{
  "d_model": 64,
  "n_head": 2,
  "norm_eps": 1e-06,
  "parallel_block": false,
  "init_std_o": 0.0,
  "lr": 0.0126,
  "schedule": "wsd",
  "final_lr_fraction": 0.05,
  "doc_mask": true
}
Each number is 128 + 32 x the weight over its row's rms, rounded and kept within 0 to 255. Layers, rows and columns count from 0. Numbers have three digits each. The size before them is the row's rms in percent of the matrix's.

# layer 7 MLP down, 64x192, rms 0.251, rows 0-63, columns 96-191
103:093109150162162163082051109135157124194168090088102164144140110105167159139036082106143101147135089156123113175139096115181122144066188150095102091091099115121148117097106168155117117100093158155119128114129107113184185069144047130153073091122107067169152110127066108117108134145139135127
100:116078126156110122119158162070064187157112131176120141118132108172140110185214142088131145124153192162146145166152153139098188152104146178147175101110129093126107125155167118163127134155081154107127186196120110191041071143197106160164134081158133067152108098106137129175068122141134110059
098:058138148113077166173113113145126098177136082193101121119101147141113212122128116139149119007156118133109098146182070115156173107119141152112118112081112060157170117108111159148124149065105159148145109099129158091125107211150175182144120114106126151093109115176134115186085126152071117091
095:147164126125152148164160143130124159215148086122081114122162130098126144124120119046157133161185119088133180126127128144152101136205124127184202140221138170090149094116131112094100112089113167174145116174103093171112130145129187125118114141076089110145126095125125110170187197151116133111
096:123130145140129133149129136176161110108158121195190101094115124125169095163113065141101122106177070138085144134166135152123173157120177108121126167142107167149149136150105111154148138196130148128150140083094094087106110166140115074121159157153154146031080118203142071182121073149103169107
095:165141220122140185073117079102089171119105157120129125116133130113105152156162136122121111173122086190191173148100121172117117175124140117173150125165121109152116108101158145138125095119054131153147110087105171158122080199103122175222110196103133143161135045120136100109136101121161134110
096:146138121192095113129080163148102072152163130084144165134136146133194060111081157086151053116092126141162108069167080095161145136121203116114133123065106091154113132120121150136119106130102159120157088174141115120147111125137145120032154151098133141058176108160157106110163129139136135128
100:128121140170154133100148093133098165114101136152113118123147133159070074143124115219142135102121168127129167178122104089108119145143156123153106142137211156089109174156129157133162139099141107117195091124071138106103114149127154171226129120112087155071144160157158114117115095114199130148
103:099104087108148126124121169131132142165175122105187141124148159161114117146156125125130128111099170099122151144116110104174098116054113114085119129052114137080144182118157116153091167121158119102105127106143164009109146151126105135119083062077118131082145095102162122124165093149139119188
095:153144182150134124138120219091141137081061123129109167130157110142100127116152117081133110116117096145202156159105178128136111102045112199148140172151107093126131123156125147106178154120127131161066145130086146097071171134153121139104150145115065147144113155202107116162199103142125093127
122:099132111131136126141138110133148079163079163198104103179129136131160154124115128150074124118110092109081138131112130148100083115143168129107120189120167077130091057081133130165046115072168148122201129171151142097169130099127134080098114147110158135165171101176095117096115095142138091121
094:127127087114125124106145111142090165068119170101179176202130151159103116091096134161141096110150137137087061130151052083141125159089121096118105107126113133128123143169146204078106147141081083125145138096146089054093155088111178098146128182146168114127078100097170135105090141133085110118
117:186153144143165116106144155147127166127101063129107091131101139129079158148113202120098128116161149153118085127157120050093134115110165132170136161116176109153139156064124107146101109139153096098030158163106152108142135110194167157096146109146130085173116159084115122178189136061163140167
104:174126103123119152095105127116109194141153120154121065073117146094102093106157084076076107085156134151116130138181087123100102130161111115137126122101117104175107178105101142147068104154154179106116138148107070182153091117128150104130104144058113123179101116122100114146120103087142092062
105:098158105101146171171127165150120067124147129098118133069155081162165166138111091094142174126171131096128144094095147167160110159149154180110069152101155128178123151092137169094104174133105143097154174162086139058133073154104154136132145136134161118123154194140093131100156151079060143177
096:112095163153139161114160099119101175112157189107125123200139107124168156123062102116186144073135125155052194134133135155135070138045115168107080084103125135126155103124129175094086198141133183141082163125082093131133131113159171141123111106086105137132106164063080116113078113148127132074
087:165109068166156073178149176101128114058117163135127049154108164112097167108146113134128080152056081142141115124144081160084114100042144127171099098129072076180127168106143150110161151095146130139132080157179150110150128073136104103119163110066083164112148157154161121139067136140130088117
101:113167085096136131129188197175127139175051148144115170123116142129154138105113155103130152166208113141089127151086138118128095068128169144138153079157136138095153150159164117071146086144152099090089146145099148166130178106146130156118118084213184120138188082048100136090088122150122120171
086:130101160167151209103114147142118128189116081122109105125152132129069107128105163112072141113122083133109135111099154119160124140128116132115134153093144171171192153123173099121060131180145126147158150134120075140093182117161145114138193125132129159107177116141118183130090128094127112134
085:141122145104113045121149079063141118089103130131111140148082099088102163117128127154117071099119122120091092170141194152134118047088141148149138097156121115111156142071104071216146100108151131154118117100145071103187074127154156153132130080146070141095132111144167117138156132132121174138
098:129130113107151119098107151126115153144104118103155104053132077135106121094140120100156099194091187131069144141135147184067134113250144088142146123091121070137106132141106083085170100056116145115129113077118168120182164125146153089142120133103093092091167122111067181108198090154111163131
133:119108099112107109139105114157101071151134171131132127127142178100133132125117157145111117166079083126128088090115134146114158151159150171194120147112119181154120080120120089066133131148165114178128131067138118072126155153142129095114134110109099134125112149116105127075124152152121106130
114:136141126098118113133066084124109126114084092171108135138085074108134127140092110179116103107157136127032077104112108153132148084123150147145091114165127175163168163076189167119101147112168140145094206198088130108120134165161096190135190129102155106129126131114131143088109128082073156123
106:180132117110100117124138137156138134142238116114128125157136169169143140092176127125120107115100150079117165116049101105093163155186180044124114174145134142082145163113166137140131152195142110108136105106122109204129128102104107114184040103094114148086040114136117099159093093086128108146
089:111153158149114127148044103096127119160143172155126191130114138186079207142149160122085211116190133066066147079093170132131132125068147128108057107090169072098115196139092168124081115115162132040114096136185136150112099153193088170086119108127170109160124133134183157114179118102118094149
098:159177117160105098131151192141143143120114127128161138078108163103133127100159133205116079152083144099100131144117134116180031138132080083100083153066111142106180192066169107132163101120145103130183160128134132202239146116125105077145175133156088176110139119155111173151124136122180129166
091:106151187095170154037101111155173117104128164041121089135085148086142075081110164142186196131155138103115141117165140113092175128178137118161106143087140099133110108160146158106113132174129158127151122083141143131067126095067147136134123187153120077113104063129137105142109131132075111132
095:102110140077157109136108147082129125061081068054102144116101075119142105082109100092156128163196135135137108173113102157116176116134132089181189091170173159120129108189093097139144118058128191136145101124142114154164132124145142104176214143140164134124160111148162126137163116112104090140
092:173107139115139197215154073107126145115089154153129098119112085113116092101181101119153134132108126101139111103123084163014132121104103169047125159164106173190092118130092129214192096124184111184116143090152100167162110095169140106102143102188117152074153141179144147169101123162107083155
099:110101110155112121154099165138137121077094165111144136145140179199131099149083095045108083122089115138093134176137140058120087098092073121136106168132133147099090143067110095151126115111138122128112142090101124113122137078138145079049098109139127117158176121054133142088141109099181149165
099:136159116220065128064121132162128140160089166110184077134108153075150170163098156110123108154171126158172104127177065113161129119086162110144102088140116165122112136112112145132139124104119127119174110142115117060134127117116177102198098129111193148163155142083143106124119129102109171103
097:138129175124143128127189117101094102142126117093093099133103133123103098114158121145167160112108105079159110112164142172106151079109118148095067099119084077080080126140113156098146122141213124129126142118127163092099091141185094167074133115172122076181160084115146075087141112072141133131
088:163117144149141081159124198165238104139112142168134126126146112134178115155078086152217125135100143124155160111082170140144133148113086093119191118088164165119096132128145145083093153070130185149136096128160180187137139124106131108078127157117186182179155094133142156174158107154146106131
087:102103123117110091087071103123130123148165156133161082135156069048094134153152184218127136119147110131169116130170112166105126100031137120107129123138121116041086130111167088127169160139128162169167105095208131187118091135151133135112150109170157151155185126152174165193080091158111129090
088:080132133076114146087156049104109139133142146186144121124187088134198106161107160119124130198084163117188181117150071096113140141103208133100150167169137182112093141144125191111142126139176120073141118136100141102117112094166082162094082142098070124141121144136152084134138148135138064129
103:120111045140113115121131070150155194072128096109116129134176127135126126146138138202104091047132090121128062154135128131143126142153075130154088183136085101108148141152130049139146160117184145151090164139202111130117130085113086120128127175145164111092144143107109065138109137139112136155
078:121157133061120129147109121123050195170104121139135167118140187166146163125114130201180134117208130181182153071151102106126123160162188157129156133116139074139121103160140076112111105147079127115110050161153116134066147079099074111120121111137158089150152148118106142076141138110122122068
099:111145143106125142146168144178112119152099187126104117157141088068149116103146156102180114165121185089078116127110126155151159152168148197134165149112082078132127109147131128127126102097088079105109112100147100168100162174147224102181120058084103160118148178137177144064121135176122109093
131:052134151091124128162133108176101128101165086108169152153059102162157093091150113152070058142126041071123153136111154116101109129134097143125124159144098150140117111125129127145115147155103095103158157129184216123129085101124098151133163132186166082145077104086109113167092140147130156136
097:095120162087100169096104052142183089118125131153138144149133104141103125110077116068193138176148137134139150129167136066102217144164170141148182084132142179155156067112149135137142164075103048154100110147155105108093117108109173139122130113141123102185155104163159075111146167131131170144
090:108104152155056093124079100129165123065111136169105159119146116110058098149099122128103110084146107122182123167102144113199114189156114153161160104119150139157072059122127135166134098149127123139065102130191177139129137093201081122125122098141150124174091126102148128168188152130087118104
096:132109142137138149100194112027111100117145080122112099150078079170113100103113094072120109107152167102183156122156143099091170088200186125123125136143097144099103127142152126160130136207185157152060144132131140146174116168138170155138135129104130091097107213099124169176182144134156128150
100:102096157097138149159165159136099098151102090201191110093117192162069089195173116130139100127035115170113134125154104109146155149146126100063123165138135091109076101114111131111116183107145146173100132119173120119134081167171126093100090127151083117127109160148149137171105088192140107176
099:143164151168157127162136164038134161091158103125108159152125175110089192177145085117101160136111122132087131159139145153080134160172089082155172104150082151100122092122179106163162153162085132077132162104113097034130155178097147127140228189115117144119109131119106105102124196181135150151
094:140152133089161154156070189077128078115127128083156136109082109151147091114115087163158157145147138102175112124029212149107139123131148073091141149133189130122104122112084084087153141099108143110144155206081091096140162176112093132167127180136119089128097186146150185156147071119099105107
093:108102116108208128107123140147160075162087162123180101118136058121149171092155108090165122113143170170127135116119149119118052093082118109107126150182152222111116119083100134108158090144162118090120116084150116109136134065081133107180087092100136214155133144111136161107150105070144084158
136:129189045193125058148155130142094118093146111076111096146140143086106106092143150114118166087119136169134071202153166132147140094149101076088126093064159119103160109105123131136126097116096104108121103145172178135168157158101093166095180138107225083149129183121169090102093142052142191090
099:159098107098094139131160116104134139131104125161204176160094170054109084078155170132111128118089104188116097107112157094169106084146126132104132060111148107174180101099126120070177107125116102158076108209062127140092151127110099159159132114190141186151129134127174171091122135144113191135
096:133088148109145108161117119113087140094161134120099159100148124107151125152117156137109099164082149153079069096098132143166172114148093133116114163162084137125109099128113129148075128121112160104104104149150053144136128111118133097127090127186086174133071152097045170165173110079215103107
093:177171124108097108126129134143082096165124162151186131179175099137123111096173156151137107107116114060141122107107158144087084116246164118166123070110170123096172077101111090155176131155158165132123189085066159178147136106094095177110099200137114139124144070138119125099126152131123146132
086:124152175165114160135063099112153145121113159085100164058124106171136181169162098120117143141106096134139159104153152119132119091121084150120111113184191114120138190149114104120122077117082121139138113102126146132051109147094141094171108109145110122121111114134125169180198211175062141182
110:174101075177125120088182150083130070132171160193102162178163150111135129045144155118184130143068163174169143150089089150157137147153100158155129095069155121107140083174110084156142117165150129107134161096115139126158113118106082149171147129109133165089140119149084159097123164112151167119
105:127142122178121151169078134063124120072127144109143157177108108129124130155144130177117197099130132082156104093164109112200135083055086155093152157147085113132120138148145150119118202072115172128133109142190093121127074121103130066072077180104085125114132123128141118163086106087127176122
100:071110134074101054103140073149145143081138151101157100114127136145186169197098148160133110121084120147119134108132177097126092099076101126104115114079106130091036109082137144111161094100063087165129091106062105096168110135158124159158117102160121176162099108131041140169112201136129141088
101:133076147162144063141106102135152160135144126161109102134131122128067122117164192128124175150156133184131165139130163150115157118127109129088194192122077153175165103127164077142124112186171116212176137122117155102132149122096141112107097146122152107093131139141110116136080148146177100126
090:147156117109096136133140189159120144180077103099103107076110109121151114128150190157069172084106183120139143083064127140152118124182043114152116143089094164183135144140167110125081122104109122081173104120089156208122136069119114186124109098146122198144155128164132202095137144129135133157
104:167081114137141164104182112124134082136169107086180131103119127115133086113120130158167135151120170099157142135143127150059136172130083045151151142097112178140155163165118144148150128171086113101177135112117134171112111146073095146129122187119107097096122128107176090111088191151056159115
103:086115126096181160148096108151190120096144129145130135100138152150130132145090131079144129099124166130106077089126108122144157170126104144125096113136086142067068180131113182155099088182115086130151123128139059153110144122125144076100077121138163176166116122111091161136116162053137133082
098:162145178156111161146117153170092115135128123090099072127135080148120111136136138106152125134187106152126142189072148114202151124106113099117182147133113119184153082222154118119168117110106098189162098130123175120079184109067150120058150162121129135112141149162116113097156113147138169096
097:148129049117113102136156165148109169176175079132127123112155119169168128195108103157068190136188132104130180120140106144160094189194127125091112038208194128138099179154115100112091143140128129133119105102105113118103101170122065117127103123165098154122097142149148105140090090177148144150
110:124161119137106142148093169121215144127102142148086172117168202124180140132114105158108173179114068109141121081116131121165120141150118124134128094199110162129149180152124158095105136128088147137159117192139112134186111101103138067169119142125131073087107199121119133095121148153142163133
081:138210086099218147122129120127110105144194168152108171136092131125145120095076113067120095075144129099146163132138159159179134118099078133127113166096181073128144170140158157093089087160121113164113140176094107135134096118185121140113102120106148136118149099045122101070168157148127074083
111:117097114134122056068147092186179161091099144066123055145103185166128178110172100085091137218126156151121091157156105107138099161162088139135157090149126152131147076224068080142177137129135070107110142114118130166119133133076216115146132143196087113121113117152112108118152112145114129161
108:127089075140114118193149112110126142147135097121092112087101144117106143161162065201098143112127169134148133082204124134100063187104118101142097165172140059125131099120061132106123133106171079128141188118125148138053175147095134109109181069068174127153162132147153158102114095102096111172